Weights of a small transformer language model: RMSNorm before each block, untied embeddings.
Each number is 128 + 32 x the weight over its row's rms, rounded and kept within 0 to 255. Layers, rows and columns count from 0. The size above them is the row's rms in percent of the matrix's.

# layer 4 MLP up, 704x256, rms 0.0637, rows 259-276, columns 128-255
size [118 106  94 106 101  94 106  98 104  97  97 104 105 105  99  96  95 100]
[[154 169  78 125 117  86 154 186 113 136 128 112 121 146 137  83 169 145 184 198 119 126 105  88 133 140 145 181 153 112 130 106 165 164  84 156 228 131 198 163 126 113  82 146 143 178 192 166 121 147 141 150 181  88 150 167 157  90 191 172 116 161 128 175 117 193  87 125  85 163 145 115  84 133 120 142 135 165  87 114 154 112 188 137 127 177 140 151 134  92 160 128 106 132 132 108 127 114 182 156 111 118 105  94 171 203 127 150  69 183  89  88  66 115 121  78 211 164  93  97 137 124 108  88 119 112 100 159]
 [131  85 118 117 157 115 176 147  75 145 146 117 125 133 138 128 100  89  82 129 159 161 145 115 132  93  92  86 129 126 154  62 116 107 145  99  76 126  84  85 147 146 116 169 121 109  96 153 164  71  95  78 170 113 112 139  58 102 153 113 119 163 111 143 204 117  70 164 175 115 129 118  53 138 100 113 152  87 163 102  71 157  74 165  52  67 120 123 109 122 107 143 119 149  88 148 160  80 164 164 128  85 127  83  91 176 100 120 113 143 126 133  93 182 116 247  77 136 113 133 129  87 101 142 168 126 139  86]
 [171 158 188 157 158  98 129 155 107 104 122 145  86  44 118 155 157 141 121 148 112 111 169  99 102  97 139 166 107 114 160 130 147 163 118 194 149 128 147 124 126 174 129 143 153 135  88  72 167 159 159 104 131 151  62 179 156 133 162  89 176  91  75  87 129 149 142  96 131 167 115 183 181 161 129 165  63 154 109 122  84 130  96  94  86 169 121 134 160 111 159 116 149  87  65 136 156 149 140 109 151 116 129 104 142  66 117 109 121 114  97 140 134 144 152  95 113 160 172  54 129 109 108 149 147 118 141 134]
 [176 155 137 158 176  52 154 149  96 175 147 158 134 148 138 101 126 133 136  82 146  90 119 124 130  86  87 141 163 145  93  89 104 125 165  98 143 159 160 155 128  99 133 154 137 152 149 120 177 136 121 106  53 131 148 132  77 151  87 181 160  73 149 149 163 178 131 131 128 134 159 105 121 129 106 211  58 165 128 176 163 119 102  85 143 143 150 172 131 129 128 167 133 105 128 118 173 100  82 103 131 131 103 156 101 127 146  85 118 171 167  99 122 169 127 111 102 161  81 104 107 143  54 114 135 122 111  88]
 [140 143  95 143 162 107 149 106 154 128  83 157 144 111 156 121 123 166 135 104 125 170 192 138  89  95 120 197 186  86  62 148 195 145 157 154 146 119 196 115 143 151  89 100 115 163 170 118  66 180 111 133 128 126 173 137 146  96 124  84 166  81 115  98 203 122 106 158 150 117  97 147 121 107 137 115 108 170 134 131 110 144 145 120 154 156 133 161 148 102  84 162 134 154 164 137 104 190 103  92 174  79 112 110 160 143 137 163 131 119 113 102  98 180 148 128  87 116 192 140 106 165 127  80 113  64  52 128]
 [135 153 127  85 109 147  68 108 162  74 144 154 178 112 148 109 168  96 103 105 146 109 133 120  65 174 104 150 143 154 160 117  54 126 110 116 158  93 122  80 107 139 112  87  26  92 109  37 110 162  84 108 172 112 193 131 181 190 157 125 181 111  86 180  95 139 119 144 117 140  83 104 152  82 100 167  95  90 199  95  89 126  64 130 146  88 103 130 157 167  88 101 124 105 186 100 119  93 156  82 140  94 169 127 139 130 110  98 147 115 130 140  88 114  92 110 166 126 140 124 103 169 162  79 154 159 151 103]
 [110 122 141 103 144 146  73 122 115 136 167 102 113 101 144 151 160 115 122 149 207 156 124  88 152 178 126 143 134 159  75 106 147 155  89 120 128 103 136 138 118 151 116 127  95 130 136 123 136 140 138  51 106 100 125 144 157 186 128 169 138 120 131 145 120  80 122 131 107 112 101 187  37 148 112 171 140 169  68 137 127 148 136 150 117  88 139 134  88 113  93 129 151 130 120  58 130 149 141 177 157 121 111 129 175  78  75 111 104 102 131 114 158 170 127 119 145 105 118 185 114 131 149 181 125  94 106  93]
 [130 174 187 150 139 116 111 152 142 145 119 176 115 121 128 118 157 108 107 133 113 134  54 104 122 112  80 131 163 112 102 177 107 144 172 158 172 156 128 146  68 110  55 133 127  79 134 144 136 106 154 133  85  68 152 116 138  86  96 134 160 114 140 102  94 133 139  83  96 181 170 155 106 155 154 112 105 155 112 151 107  65 119 124 134 123  46 156 152 121 125 151 105  73 153 127 187 122 100 167 244 212 109 136 135 123 116 158 117 137 178 158 133 148 117 133 186 186 100 107 122  96  35 134 175 145 154 141]
 [102  76 125 142  93 109 147 138 146  93 192 137 132 130  89 214 146 103 234  62 156 106 162 114 154  78  97 111 161 121 134 127 181 125 108 127 146 128  82 127 159 146 141  97 106 162 124 131 119 136 118  57 174  92 108 119 115 106 161  86 114 161  37 171 139  60 123 137 141 102 146  83 157 182 162 199  66 123 140 150 136 147 128 155 104 130 113 164 135 174 100 165 119 133 120 142 180  95 177  53  90 190 174 138 164 105 129 164 167 131 129 171 124 180 104  96 142 164  98 143 131 142 114  79 177 159 121 122]
 [131 140 129 127 161 187 152 101 134 131 164 140 124 140  76 106 156 142 182 148 148 155 170 149 156 110  95 113 118 144  89 160 136 200 137 169 152  94 139  88 108 112 205  88 149 128 150 149 135 183 105  91  93 128 157 154  68 137 178 146 155 157  77 134  73 133 214 115  99 113  96 115 151 103 123 119 133 108 106 165 102 131 153  57  93 145 117 109 117 112 106 134 132  83 121 144 170 127 143 136 139 189  99 153 142  75 128  96 170  75 139 140 179 164 184 138 138 115  74  78 113 132  91  65 101  56 177  89]
 [160 131 140 129 150 177  97 110  98 137 156 101 130 111 118 106 125  97 100 120 150  88 114 157 112 154 102  95 177 129 139  83 130 194 153 141  95 122 139 123 121  78 144 120  99 162  79 127 100 163 101 188  66  84 129 160 154  98 138 134  61 125 160 136  84 103 105  76 135 118 145 165 131 159 186 108 135 126 101 171  78 119 119 117 136 116 136  61 157 102 149 126 117 115 134 110  65 112  93 135 155 118  86 125 179 137  80 119 172 117 138 103 143 190 134 132  88 101 158  96  59 147 209 149 102 173 105 132]
 [121 114 168 122  85 103 116 156 128 104 137 205 137 157 167 152 162 171 168 125 108  74 149  91  72  70 104 145 108 119  85 148 222 176 141 158 169 111 128  90 148 152 134 132  93 150 148 155 129 130 137  90 138 115 171 152 140 137 144 150 174 132  76 123 102 108  75 171 119 105 131  29 186 153 152 110  97 126 135 133 134 151 149  66 125 204 116 131  80 135  81 110 161 118 134 148 145 110 166 123 129 117 124  92 186 155 150  98 140 114 170 103 157 121  96 139 151 136 153 118 176 120 142 142 113  95  94 125]
 [112  86 169 191 136 168 113 140 150 124  98 156 155 121  97  91 117 126  89 169 215 129 149  84 169  67 197 106  59 160 168 137 133 181 163 102 115 108 107  77  82 142 125 108 137  85  95  53  95 139 106 150 135 111 138 133  96 148  42 119  51 180 129  59 154 112 133 158 173 180 115 125 164 101 196  98 131 145 172 113  87  69 104  95  95  98 159 152  96  85 151 108  72 112  87 120  97 118 138 105 163  93 133 152 112 141 153 162 108 199 109  63 136 127 132  77  97 125 111  84 156 166 161 117 112 140  73 127]
 [101  86 139 144 131 148 100 164  91 115 116 155 148 146 120  60 113 170 119  71  63 162 107 110 148 131 146 136  96 100 113  54 139  88 100 131 145  91 128 105 171 206 150  40 127  93  24 128  79 118 121 107 149 167 165 146 194 173 117 137  99 136  62  97 127 156 108 144  83  80 106 117 152 141 111 134 130 148 159 145 154 124 119 122 141  84 132 106  67  88 137 107 109 165 150 187  72 126 159 149  81 156 135  75 126 103 101 164 205 156  81  64 131 110 176 179  89 104 108 146 122 153 143 118 145 126 152 104]
 [174 102 169 123  97 158 173 149 167 118 192 141 154 161 131  96  67  70 101 162 116 199 137 101 152 126  78 122 133 191 102 152  61 207 203 117 178 171 106 110 133 153 152  88 161 100 145 182 140 101  44 121  45  96 111 112 198 121 119 191 102 140 111 137  98  72 134 154  86  95 151 138 122 133 106 109 129 115 141 155  93 142 141 163 122 144 138  81 105 115 194 141  86 136 140 137 110 100 131 130 105 136  69 118 142 146 150 121 158 108 135  69 101 112  88 142 128  86  95 140 110 118 134 187 122 128 172 114]
 [103 137 176 123 114 110 123 162 157 151  75 109  92 118  98 163 104 112  81 132 111  48 126 184 146 125 108 149 106 117 169 107  86 132 174 153 133 175 109 150 142 128 165 151  89  93 199 120 101 121 135  97 178  61  74 150 104 134  95 120 123  87 137 110 150 158 107 102 144 110  75 139 138 123 160 110 123 124  78 112  90 127 117 108 141 138  73 100  80 146 214 129 163 134 162 120 148 131 134 149  99 120 153 128 130 175 115  94 156 136 124  88  69 100 112 140 110 142 148 145 172 175  94 141  86 173 133 112]
 [ 65 144 149  76 158 119  82  91 138 132 106 149 150 128 137 161 185 130 144 113 169 171 155 121 142 157 141 131 151  90 166 107 163 102 174  91 111 107  93 149 100 120  61  94 182 183 143 104  77 162 125 106 129 205  99  88 161 130 116 104  80 165 117 143 126 129 160  56 121 137 109 120 103 159 174 116 135 139 155  79 125  91 131 133  65 150 143 108  74 129 132 121 171 106  84 100 183 150 146 101 113 152 184 147 138 103  98  85 117 150 142 169 101 146 102  75 135 143 217 119 184 126 134  96  67 146 106 137]
 [142 158 123 162 118 159  91 134 153 171  88 139 126 126 194 153 152 104 132 152 175 175 147  93 165 145 121  81 152 159 147 103 160 156 194 148 133 127 123 147 138 141 123 170 113  98 128  88 116 128 139  79 135 162 153 135  95  63 132 133 118 143  63 123 185 139 110 140 143 112  83  94  96 122 106 105 139 115 134 193 199 157  48 231 138  98 133 146 102 134  88 128 128 124 111 127 149  72 165 125 136 149  86 153  78 175 161  92 141 139 103 101 113 149 134 133  94  88  98 119 171  92 138 121 152 141 143  89]]
# layer 4 MLP down (transposed), 704x256, rms 0.0342, rows 259-276, columns 128-255
size [120 102  96 100 100 104 107 102 101  97  94 101 101 111 100 100  98  95]
[[117 117  81 139 121 140 100 151 175 180 112 108  94 128 128 144 150 137 152 209 112  99  97 170 146 128 169 137 164 126 160  63 102 103 161 123 155 104 139 138 182 170 111 141  81  92 105  63 134 116 134 110 148 118  73 154 127 145 159  92 122 182  81 176 140 141 147  74 137 182  48  97 102 135  94 128 207 194 136  87 145 124 194 118  87 211 146 155 143 124 122 143 149 186 111  90  84 140 144 158 174 139 149 125 137 110  93 180 153  79  73 109  67 164 167  86 127 180 132 100 141 138 137 120 137 165 144 136]
 [142 128 141 166 156 164 124 128  86 139  84  98 106 114 152 146 148 100 142 110 124 153 145 188 187 151 157  65  99 122 138  88 152 184 104 106 175 140  82 152 163 137  87 116 225 129  96 124 128 120 112 164 132 176 107 156  88 149 109 149 119 114 129 100 166 116 125 112 138 107 122 117 125 138  98 118 125  80 146 172  98 136 127  89  72  87 136  90 172  62  75 141 173 135 139 102  88 183 143 153 118  63 171 175 121  94 162 105 157 158 243  74 197 167  73 147 148 109 119 142 138 112 161 102  86 179 117  71]
 [149  75 122 139  86 132 144 105  73 129 171 108 120 130 158 104 154 165 129  97 141 150 148 156 177 123 122 144 158 149 112 145 143  88 107 122 101 154 105 125 100 157 154 147  97 101 106  74 117  72 124 115 146  92 175 155 137 146 137 105 122 147  90  97 138 147 173 118 123 136 137 137 132 178 151 119  68 133 130 139 132 132  95 109 129 205 120 114 164 102 121  33 188 121 176 107 125  80  59 148 129 101 107 120 106  94 117 144  89  71 147 163 109 121 158 116 100 147 139 154 131 183  79 129  63 121  86  84]
 [153  99 106 103 114 161 192 128  68 105 170 180 157 103 154 145 131 152 190 132  74 167 160 128 230 105 102  82 159 174 144 137 143  68 151  85 135 136 132 128 122 163 121  45  63 176 113 160 100 102 102 148  73 121 170  88  95 159 121 104  57  66  78 139 134 175 149 105  98 165  84 174 163 116 118 183 163 136 127 113 128 172  83  86 129  70 124 182 127  89 135 130 115 127 146 151 138 138  88 117 112 203 135 102 102 146  75 102 159 135 100 145 187 133 135  81  94  84  73  89 140 162 168 151 155 112 155 124]
 [198 105 158 119 143 107 143 119 124 133 119 161 161 150 144 204 176  84 140 150 146 159 112 144 196 166 166 124 128 178 124 154  60  48 124 146 165 121 172 116 153 143 147 116 123 155 132 114 127 152  35 169 125  97 151 153  73 157 180 139 152  88 159 113  98 121 157 102 154 128 114 119 172 134 134 106 118 134 162 163 146 127 105 113 115 173  99 111 114 145 113 120 137 158 124  72 125 124 149 100 165 195 116 103 190 110 122 109 123 116 126 157 132 110 132 124 173 103 147  93 127 166 167 111 121 131 163 130]
 [125 102  71 138 200 108  95 137  97  84 126 110 118 114 102 175 127 154 125  87 134 136 167 152 142 175 176  70 121 178 129 109  73  82 111 105 129  95 162 191 188 114  88 145 193 128 129  67 143  61 124 148 122 155 143  99  79 192 172  62 144  90  68 162 109 135 142 128 147 134 166 102 123 121 121 114  95 186 173 149 148 119 115 149 152 162 130 120 112  92 144 146 105 110 161 109 121  87 137 183 115 144  92  69 121  97 139 143 133 191  77 132 165  72 141 105 152 125  57 140 102 125 166 145 137 110 100 130]
 [121 122 112  84 140  86 103 143 139 112 120 115  57 131 162 100 132 112  95  71 109 164  99 136 125 124 175 162 175 116 141 139 155 110 114 183  63 122  73 121 148 100 128 143  99 142 110 119  68  87 159 116 128 101 129 166  89 171  92 126 125 164 129 122 128 123  84 179  93 138 101  95 171 137 138 128 145 145 137  92 110 123 121 150 156  85 146 190  82 159 102 138  87 146 169 155 143  96 124  94  86 132 105 157 103  80 125  99 188 106  72 146 130 151 169 101 158  91 147  87 181 139 205 141 130 168 132 163]
 [133 125 132  86 157 131 152 101  91 142 150 106  92 150  90  96 150  94  38 175 128 183 148 140  94  82  98 141  82 139 117 134  95 184 180  64 149 101 134 144 141  87 114 151 135 152 146  97 128 180 111  81 158 104  98 112  92 140 115  75 121 121 192  78 113 160  52 141  91 157 137 143 168 135  95 132 140 129 133 120 139  62  79 118 131 136 115 149 192  85  82 129 134 121 149 114 105 115  92  82 183  89 114  66  88 118 115 133 102 130 178 131 114 186 117 128 153 109 134 154  96 125 181 189 132 173 131 101]
 [105 109 122 204 137  70 139 169 120 135  75 120 208 133 152 126 150 115  75 134 147 131 124 129  99 118 115  78  77 128 122 108 115 156 134  84  95 146 162 160 121 129 105 134 146 110  78 129 126 123 175 121 153 133  88 139 148  64 104 103  73 121 111 101 123 118  76 107  82  84 101 166  78 160 115 106 177 179 141 101 147 150 103 112 140 171 126 142 145 125 116 169 167 152  62 155 101 119 193 149 137  86 107 207  83 142 139  88 129 131 145  61 133 144  91 151  76 103 202 161 101 152 166 103 130  91 191 129]
 [ 73 152  96 131 119 160 112 134 127  73 111 152 146  84 150 113  99 152 109  81 166 138 110 148 147 141 103 158  68 134 128  89 171 208 173 148 124  92 149 177 125  85  90 136  66 111  63 108 156 101 142 164  91 103  92 150 129 103 121 122 159 147 147  96  79 151 143 160 227 145 213 133 139 172 107 112 121 175 120 129 172  97 106 130 151 131 169  77 154 126  92 191  67  56 190 124  92  79 112 109 152 136 127 147 173 120  97 145 177  89  74 159  79 123 171 158 110 135 150  86 179 102  77 152  27 102 114 124]
 [101 150 148  97 114 120 130 100 119 127 137 154 194 142 179 122  74 129 147 160  88 145 143 117  78 139 125 132  63  82 116 144 171 143 157 168 118 109 186 139 124 151  96 117 167  95 108 166 115  68 129 118 105 182 119 132  78 151  82 126 195 102  59 174 150 132  77 144 192 119  89  68 126 117 101 104 110 170 116 108 167 109  89  86 140 183 156  93 144 139 129  70  72 109 199 200 130 124 107 116 140 138  85 146 135 101 150 158 163  99 112 165 153 124 174  70 131 111 125 171 113  77 112 191 156 130 131 134]
 [103 116 173 123  98 124  94 144  98 133 149 128 141 125 115  86 185 103 129 129 131 172 132 120 154 220  54 176 107 125 143 122  57 100 106 126 153  99 136 157 156 179  99 172 139 141 152  98 150  98 109 133 145 156 133 107 129 156  73  90 128 119 108 109  52 142 104 136 164 124 157 174 155 127 165  98 158 162 106 109  89 169  98  96 134 128 139 153 110 152 171 194 119 113 152 132 120 110 119 163  89 140 149  89 150 133  69 134 119 135 205  87 141 139 119  95 142  89  57 136  85 145 105 132 117 194 110  37]
 [171 153 138 170 130 144 166 161 181 135  87 135 115  77 139 107 162 145 131 120 166 106 120 101 120  74 103 120 114 190 127  83 165  61 103 122 126 154  67 139 149 151 122 167  72 155  83  72 153 116 123 123 118 170 165 160 189 116 135 126 150 109 114 137 144 142 167 136  77 147 159 181 119 116 135 161  47 185 119  72 118  86 126 138 126 184  72 131 122 135 203 158 149 104  62 112 126 143 145 112 109 131 112  66 149 140 108 160 158 122 105 160  95 184  91 113 197  96 139 152 101 131 194 134 162 127  74 141]
 [ 92  65  92 128 152 133 155 128  93 150  72 152  83 122 130 107 112 113 134  74  97 159 111 123 192 141 184 111 155 127  95 127  92 130  97 100 115  74 176 112 115 109 129 169 137 141 106 116 103  89 143 151 160 181 138 124 150 105 125 114 117 128 137 121 156 163 114 146 140 174 115 183 175 209 116 171 184  77 136 154 198 111 182 114  38 103 180 114 135  73  40  96 160 130 162 177 132 110 186 122 134 144 124 163 141  89 155 162 148 139 145 181 155 187 194 148 129 122 177 177 115 111  96 140 198  96 127 126]
 [171 116  93 146 123 134 164 102 132 146 144 130 101  84  58 210 135 104 171 129 106 114 185  65 114 187 139 162 173 137 162 136 115 217 142 156  96 108 121 113  95 163 126 127 145 136 109 133 156 123 198 135 145  98 141 147  85  84 126 103 128 104 123 147  96 123 102 116  71 111 160 158  98 174 147 129 112  67 164  99 102 127 133 147 106  81 124 142 109 117 106 101 138 121 117  71 121  64 163 142 151 108 119 177  73 164  57 159 131 134 159 137 188 119  88 145 141 133 120 121 103  94 108 139 139 138  60 119]
 [ 89 121 164  97 122  95 134 150 159 141  67  39 144 120 157 105 142 120 118 150 134 102 128 119  97 124 163 135 182 121 110 134 104 112 129  84 165 128 106 139 123 137  79  75  88  48  49 132 104 165 152 122 121  97 103 149 161 135 140 164 135 111  78 118 148 162 167 122 129 140 128 159 171 147 164 129 165 153 178 155  81  83 128  92 143 124 110 100  90 174 199 123 129 194 115 110 153  91 109 166 148 132 120 108  96 159 141 187 140 111 117 150 120 120 104 174 143  96  53 117 134 101 141 175 116 152  68 109]
 [169 129 115  73  88 115 135 169 125 138 140 112 120  70 126 136  59 147 191  89 164  85  74  87 137 138 109 129 129 157 138 125 140 154 145 150 125 179 128 173 188 146 117 115  95 108  92  86 178 115 173 142 110 104  26 130 123 170  89 131 101  96  72 123 128  97 158 113  70 136 117 100 145 103 139 152 152 120 115 165 109  95  66 100 154 159 116  97  79 121 114 134 128 159 141 127 137 134 109 152 175  97 125  82 159 148 133 123 131 202 129 133 121 175 107 175 137 106 148 157 125 130 162 111 183 149  98 115]
 [139  75 110 135 130  56 107  79 139 107 130 104 194 106 118 136 184 130 139 143 169 168 109  51  94 128 140 160 134 154 149  89 114 247  99 124 128 117 119 121 136 135 131 128 123 158 116 174  61 122 151  62 180 134  75 109 131 128 145 128 131 142 112  89 109 150 141 125 118  74 106 171 177  92 171 172 127 181  61  86  92  98 134 150 116  83 122 144 188 120 130 155 151 113 140  85 145  96  80 193 128 172 118  53 119  72 121 113 147 153  77  97 103 180 100 129 113 117 123 117  90 117  80 113 116 138 109 125]]
# layer 4 MLP gate, 704x256, rms 0.0591, rows 260-277, columns 128-255
size [ 95  94 109 104  92 105 100 101  94  99 104 105 105 100  99  92  98  95]
[[109 114 168 102 110 131 156 178 179  96 151 131 164  84 110 149  97 151  55 140 152 175  77  64 134 123 102 155 177 119  92 107 154 102 131 143 144 112 122 115 115 178 162 104  32 171  72 124 171 155 120 115  85  58  73  60  81 100 155 134 114 163 124 117 142 121 100 122 171 152 112  99 140 121 169 105 114 116  75 116 189  82 110 180 153 138 126 108 110  91 176 107 154 104 106 120 128  87 132 112 103 168 139 157 144 130 100 118 140  70  94 160 107 112 158 140 173 112 140 141 106 138 112 138 128  67 135  62]
 [107  63 184 151 190 170  94 185 112 150  85 118  88 110 113 165 120 108 131 131 178 126  87 217 121 110 112 149  77 124 135 143 136 104 195 117 160 161 116 105 133 150 134 123 124 138 134  96 139  88 126  98 134 133 132 115 116 137  91 128 158 110  90 119 151 107 160 132 164 162 101 124 101  96 188 129  73 136 121  89 135 113  75 147 107  96  82 160 123 126 157 122 166 110  93 163  72 177 153 157  83 123  93 149 145 133 121 129  84 128 144 159 156 139 110 151 126 140 203 149  98 105 108 138  77 101 176 101]
 [ 87 108 133 124 142  73 228 117 143 154 146 180 188 140 157 153  90 117 135 118 164 170 156 112 167 118 100 126 109 137 107 127 150 123 127 133 199 137 135 120 105 133 167 162 161  52 143 122 115 125 117 110 126 152  79 172  91 161 170 152 114 126 154 139  87 115 143 109 142 139  87  99 167  54  86 156 126 125 150 117 146 144  53 149 171 116 142 216  80 147 191 120 130 158 132 124 104 181 151 102  82 108  93 149 159 156 122  16 121  91 126 165 153 116 150 107  78 107  77 130 109 113 104 143 130  89 152 112]
 [132 105 140 176 139 127 121 106 197 131  88 161  89 133 172 126  99 123 122 113 103 130 132 140 101 165 132 174 139 144 128  77 104 116 135 114  98 177 157 157 101 162 106 111 146 117 111 190 118  70 126 173 149  71  62 152 168 131 105 126 118 120 150 115 152 129 130  85 142 115 165 130 141 129 119  97 121 160 159 161 106 162 108 169  83  93 156 111 120 161  94  72 115 151 134  50 153 135 120 120 146 125 137 117 129 164 158 183 155 129 137  77 131 146 113  89  75  88 127 184 117 155  91 127  73 147 125 142]
 [151 170 198 140  49 167 148 152 178 167  73 131 133 158 112 152 115 136 167 140 114 140 119 120 124 144 147 112 164 116 135 132 119 171 129 119 123 114 187 154 135 116 170  87 158 130  90  99  75 153  92 131 191 115  48 106 141 110 132 181 104  71 153 100 140 137 158 119 196  70 130 123 108 105 175 108 159  94  71 147 126 162 204 113 129 151 137 117 114 120  94 158 185 205  76 139 106 130 112 161 121 147  57 177 128 151 141 150 126 132 177 129 127 116 135 101  99 123 120 137  87  88 130 119  96  99 136 122]
 [125 152 111  96  86 109 141 131  50 139  79  99  87 175 188 118  52 119  73 109 141 114 130  75 110  99 150 152 113 157  89  91 141 117 149  87 113  81 167  98 213 115 130 146  87  95 159  75  59  89 117 137 135 139 142 153  92 190 189 168 134 166  69 169 136 114 147 154 144  95 134 107 101 178 131 181 102 132  77  96 145 108 149 122 131 113 152 105 139  98 113 116 107  39 117 153 137 168 145 112 128 190 128 111 140 124 159 133 121 105 125 117 151 156 147 173 132 142  97  88 139  70 156 117 146  80  83 108]
 [159 136 255 155  94 212 134 160 111 129 123 138 134  99 118  97 161 153 164 126 119  99 128 165 102 126  65 132 148 162 132 105  94 114 187 155 147 124  92 124  91  71 118  94 161  81  58 139 174 125  48 122 139 156 158 114 154  99  68  85 124  65 142 111  90 145 116 163 156 123 179  79 198 158 171 148  99 114 147 159  93 127 159 144 167 137  94 100 100  97 113 124 138 117 118 142 101 124  83 132 143 175 169 184 133 148 130 149 139 150 163 106 135 168 118 106 120  99 111  96  93 138  85 129 155 124 141 125]
 [123  77 106 132 119 146 141 166 157 165  56 129 146 172 139 182 138 172 206 160  79 112 118  64  99 115 149  42  74 105 146  99 167 140 169  94 138  80  57  71 103 177  47  73 129 146  96 143 182 179 103 144 138 142 149 140 102 126  90 147 116  90 168  87  76 149 148 166  94 143 100 157 128 120 151 119  80 102 101 152 160 155 107 130 146 120 160 103 143 124 182 165 152  95 111 121 127 155 147 137 150 156 152 170 104  98  90 100 107 104  93 110 135 144 117 105 145  87 163 113 207 105 116 168  73  70 139 167]
 [141  82 104 131 139 103 131  69  69 139 100 125 181 139 140 140 128 111 143 117 179 130 145 139 127 111 129  77 133 123  95  68 126 162 133  75 145  78 200  79 125 152 177 128 179 124 154 164 155 134 129 205 105 130 120 163 147 172 126 131 102 188 131 160  83 120 166 113 156 188 107 150 129 168 106 116 120 179  37 122 183 116 176 180 134 101 117 110 170 161 110 129 126 101 130 151 119 178 173 133 166 151  78 104 166 154 146 148 105 156  61 149 191 133 152 133 109 142 181  71 123 138 172  99 130 119 142 121]
 [ 65  88 159 130 127 117 133  62 124 155  71  87  80 129 125 138  82 102 165 153 103 182 119 148 143 103 125 168  91 165 111  74 124  70 136 140 116 163 174 138  61 114 150 129 113 144 121 149 117 140  94 143 177 120  84  93 119 113 176 127 179 127 136 135 189 147 119 114 154 200  98 144 156 100 130 120 128 113  98  85  79 150 110 131 156 129 104 154 167 142  91 151  84 150  96 116 142 186 141 146 158  72  93 144 106 102 151 102 115 126 144 103 123 164 141 159 110 118 166 173 116 123  86 136 110 120 102 139]
 [126 105 109 154  57 101  73 145  98  93 128 113 173 153 106 138 120  97 162 166 104 129  68 138  91 145  70 107 157 171 160 111 118 122 127 109 106 101 133  65 152 142  93 110 127  87 153  92 165 126 117 163 118 107  32 164 120 195 101  79 101 120 120 109 145 145 112 156 198 137 133 114 131 145 147  99 164 206  80  95 110 157  75 134 125  88 112 182 161 154 126 142 140 107 104 156 146  75 121 160  70  61 133 175 128 129  86 157 140 140 183 150 161 103  88  73 123  76 188  79 138 156  68 177 158 151 124  91]
 [144 200 149 201  81 173 133 117 150 175 151 169 157 152 148  97 199  99 103 120 154  98 117 148  60 109 119  81 101 123 170 123 134  52 138 134 119 180 149  86  90 187 121 209 105 104  60 112  97 155 167 120 162 110 126 139 129 166 184 122 177 178 150  91 134 181 121 116  69 143 178 144 107 174 186 153 170 126  68  95 133 116  85 102 110 171 129 209 161 145 141 148 136 103 169 160 122 167 145 127 143  96 123 127 145 145 156 148 171 135  85 146 141 134 100 176 202 116 118 159 103 116 126 134 178 147  90 128]
 [170  99 125  81  95 153 124 123 171 151  92 142 104 143 123 131 138 143 109 114  54 140 132 143 112  50 128  99  78 128 178 138  91  92 149 108 135 135 101 106 104  96 192 119 100  79 124 119 116 157  90 116 141 112 183 109 141 150 103  98 139 141 162 175 190 118 119 141 156  83 119 163 106 110 110 126 200 163 138  98 101 132 140 130  90 178 138 111 119 144 161 180 143 109  94 122 122 172  90 110 104 151  79 140 164 147 106 130 139 168 125 128 155  87 163 167 106 100  92 139 115  78  86 116  76 106 142 130]
 [ 98 118 167 143  94 152 117 152 146 152  99 105 129 189 179 145 109 100  94  71 216 124  92 162 140 115 113  83 137 141  68  74 124 121 159 105 172 117 152 106 156 126 184  86  66  65 139  98 132 168 119 147 145 144  94  94 143 199 173 165 109 144 161 117 121  88 141 134 157 175  87  93 136 127 111  94 132 194 168 146 148  96 108  79  99 121 167  85  98  99 128 145 114 122 152 130 134 184 143  26 145 102 168 142 153  97 190 132 103 115 127 111 130  89 114 150 125 120 146 138 137 149 121 153 104 128 161 133]
 [106 131 114 137 112 140 100 115 126 132 146 157 128 133 161  95  83 195 160 111 128 118 168 191 113  79 133 133 146 150  88 122 125  67 116 143 136 135 155 172  92  95 170 116 160 152 115 147 164 123 102 123 196  89  93 153 130 108 131 146 144 160 150 117 176 138 109 181  65 162 187 153 143 125 115 103 138 174 144 124 174 127 183 194 101 127  98 103 122  98  89 116 127 142 137 176 129 116 182 124 168 137 119 202 170 178 135 161  98 165 132 136 162 200 118  82  89 101 121 193  96 121 125 127 139 122 123 153]
 [107 125  99 185 179  70 115 136 130  84  78 121 119 197 128  97  95 146  88 160 158  58 124 117 111 106  87 108 134 129  77 162  85  92 104 161 166 160  95 129 169 125 170 127 189 115 112 104  33 100 131 162 145 106  92 174 120  85 164 158 139 166 138 187 146  77 146  71 183 132 134 134 131 160 148 129 166 104 113 130 139 134 163 146 131 114 121 122 123  45  87  99 160 116 148 170 123 175 106 126 150  77 127 111 128  94 129 131 114 162 147 124 129 156  99 134 132  91 130 131 151 104 113 162 118 126  85 110]
 [104 137 127 129 107 152 163 119 103 131  92 180 125 115 155 148  71 148 160 126 136 123 132 114 152  86 122  87 108 180 119 114 153 171 120 134 145 159 112 186 159 109  93  73  40 139 105 108 140  87 110 108 132  98 141 178 160 110 168 141  81  95 180  79 145  72  93 152 165  85 143 153 161 111 128 158 182 124 115 182 124 158 120 144  92  89  86 131 149 137 192 105 140 150 164 197 103  94 168 160  63 140 140  89 157 124 145 120 110  68 134 166 131 149 133 119 132  79 121 122  90  81 126 162  69 153 150 113]
 [150 160  93 134 157 174 158 138 132 148 165  88 166 132  86 110 164  98 134  93 199 149 100 109 124  67  95 150  90  75 142 108 145 110 169 147  91 143 114 114  83 176 171  98  71 110 161 110 106 173  95 112 161 142 126 136 174 123 159 155 145 151  50 178 133 112 178 154 161 151 162 141  44 139  98 129  86 110 162 199 102 146 183 149 149 130 110 157 124 131 141 137  93  79 145  82 151 166 117 112 167 100 106  99 152 121 162 133 136 147 152 152 163 163 120 129 139 126  85 130 130 121 143 111 128  96 184 243]]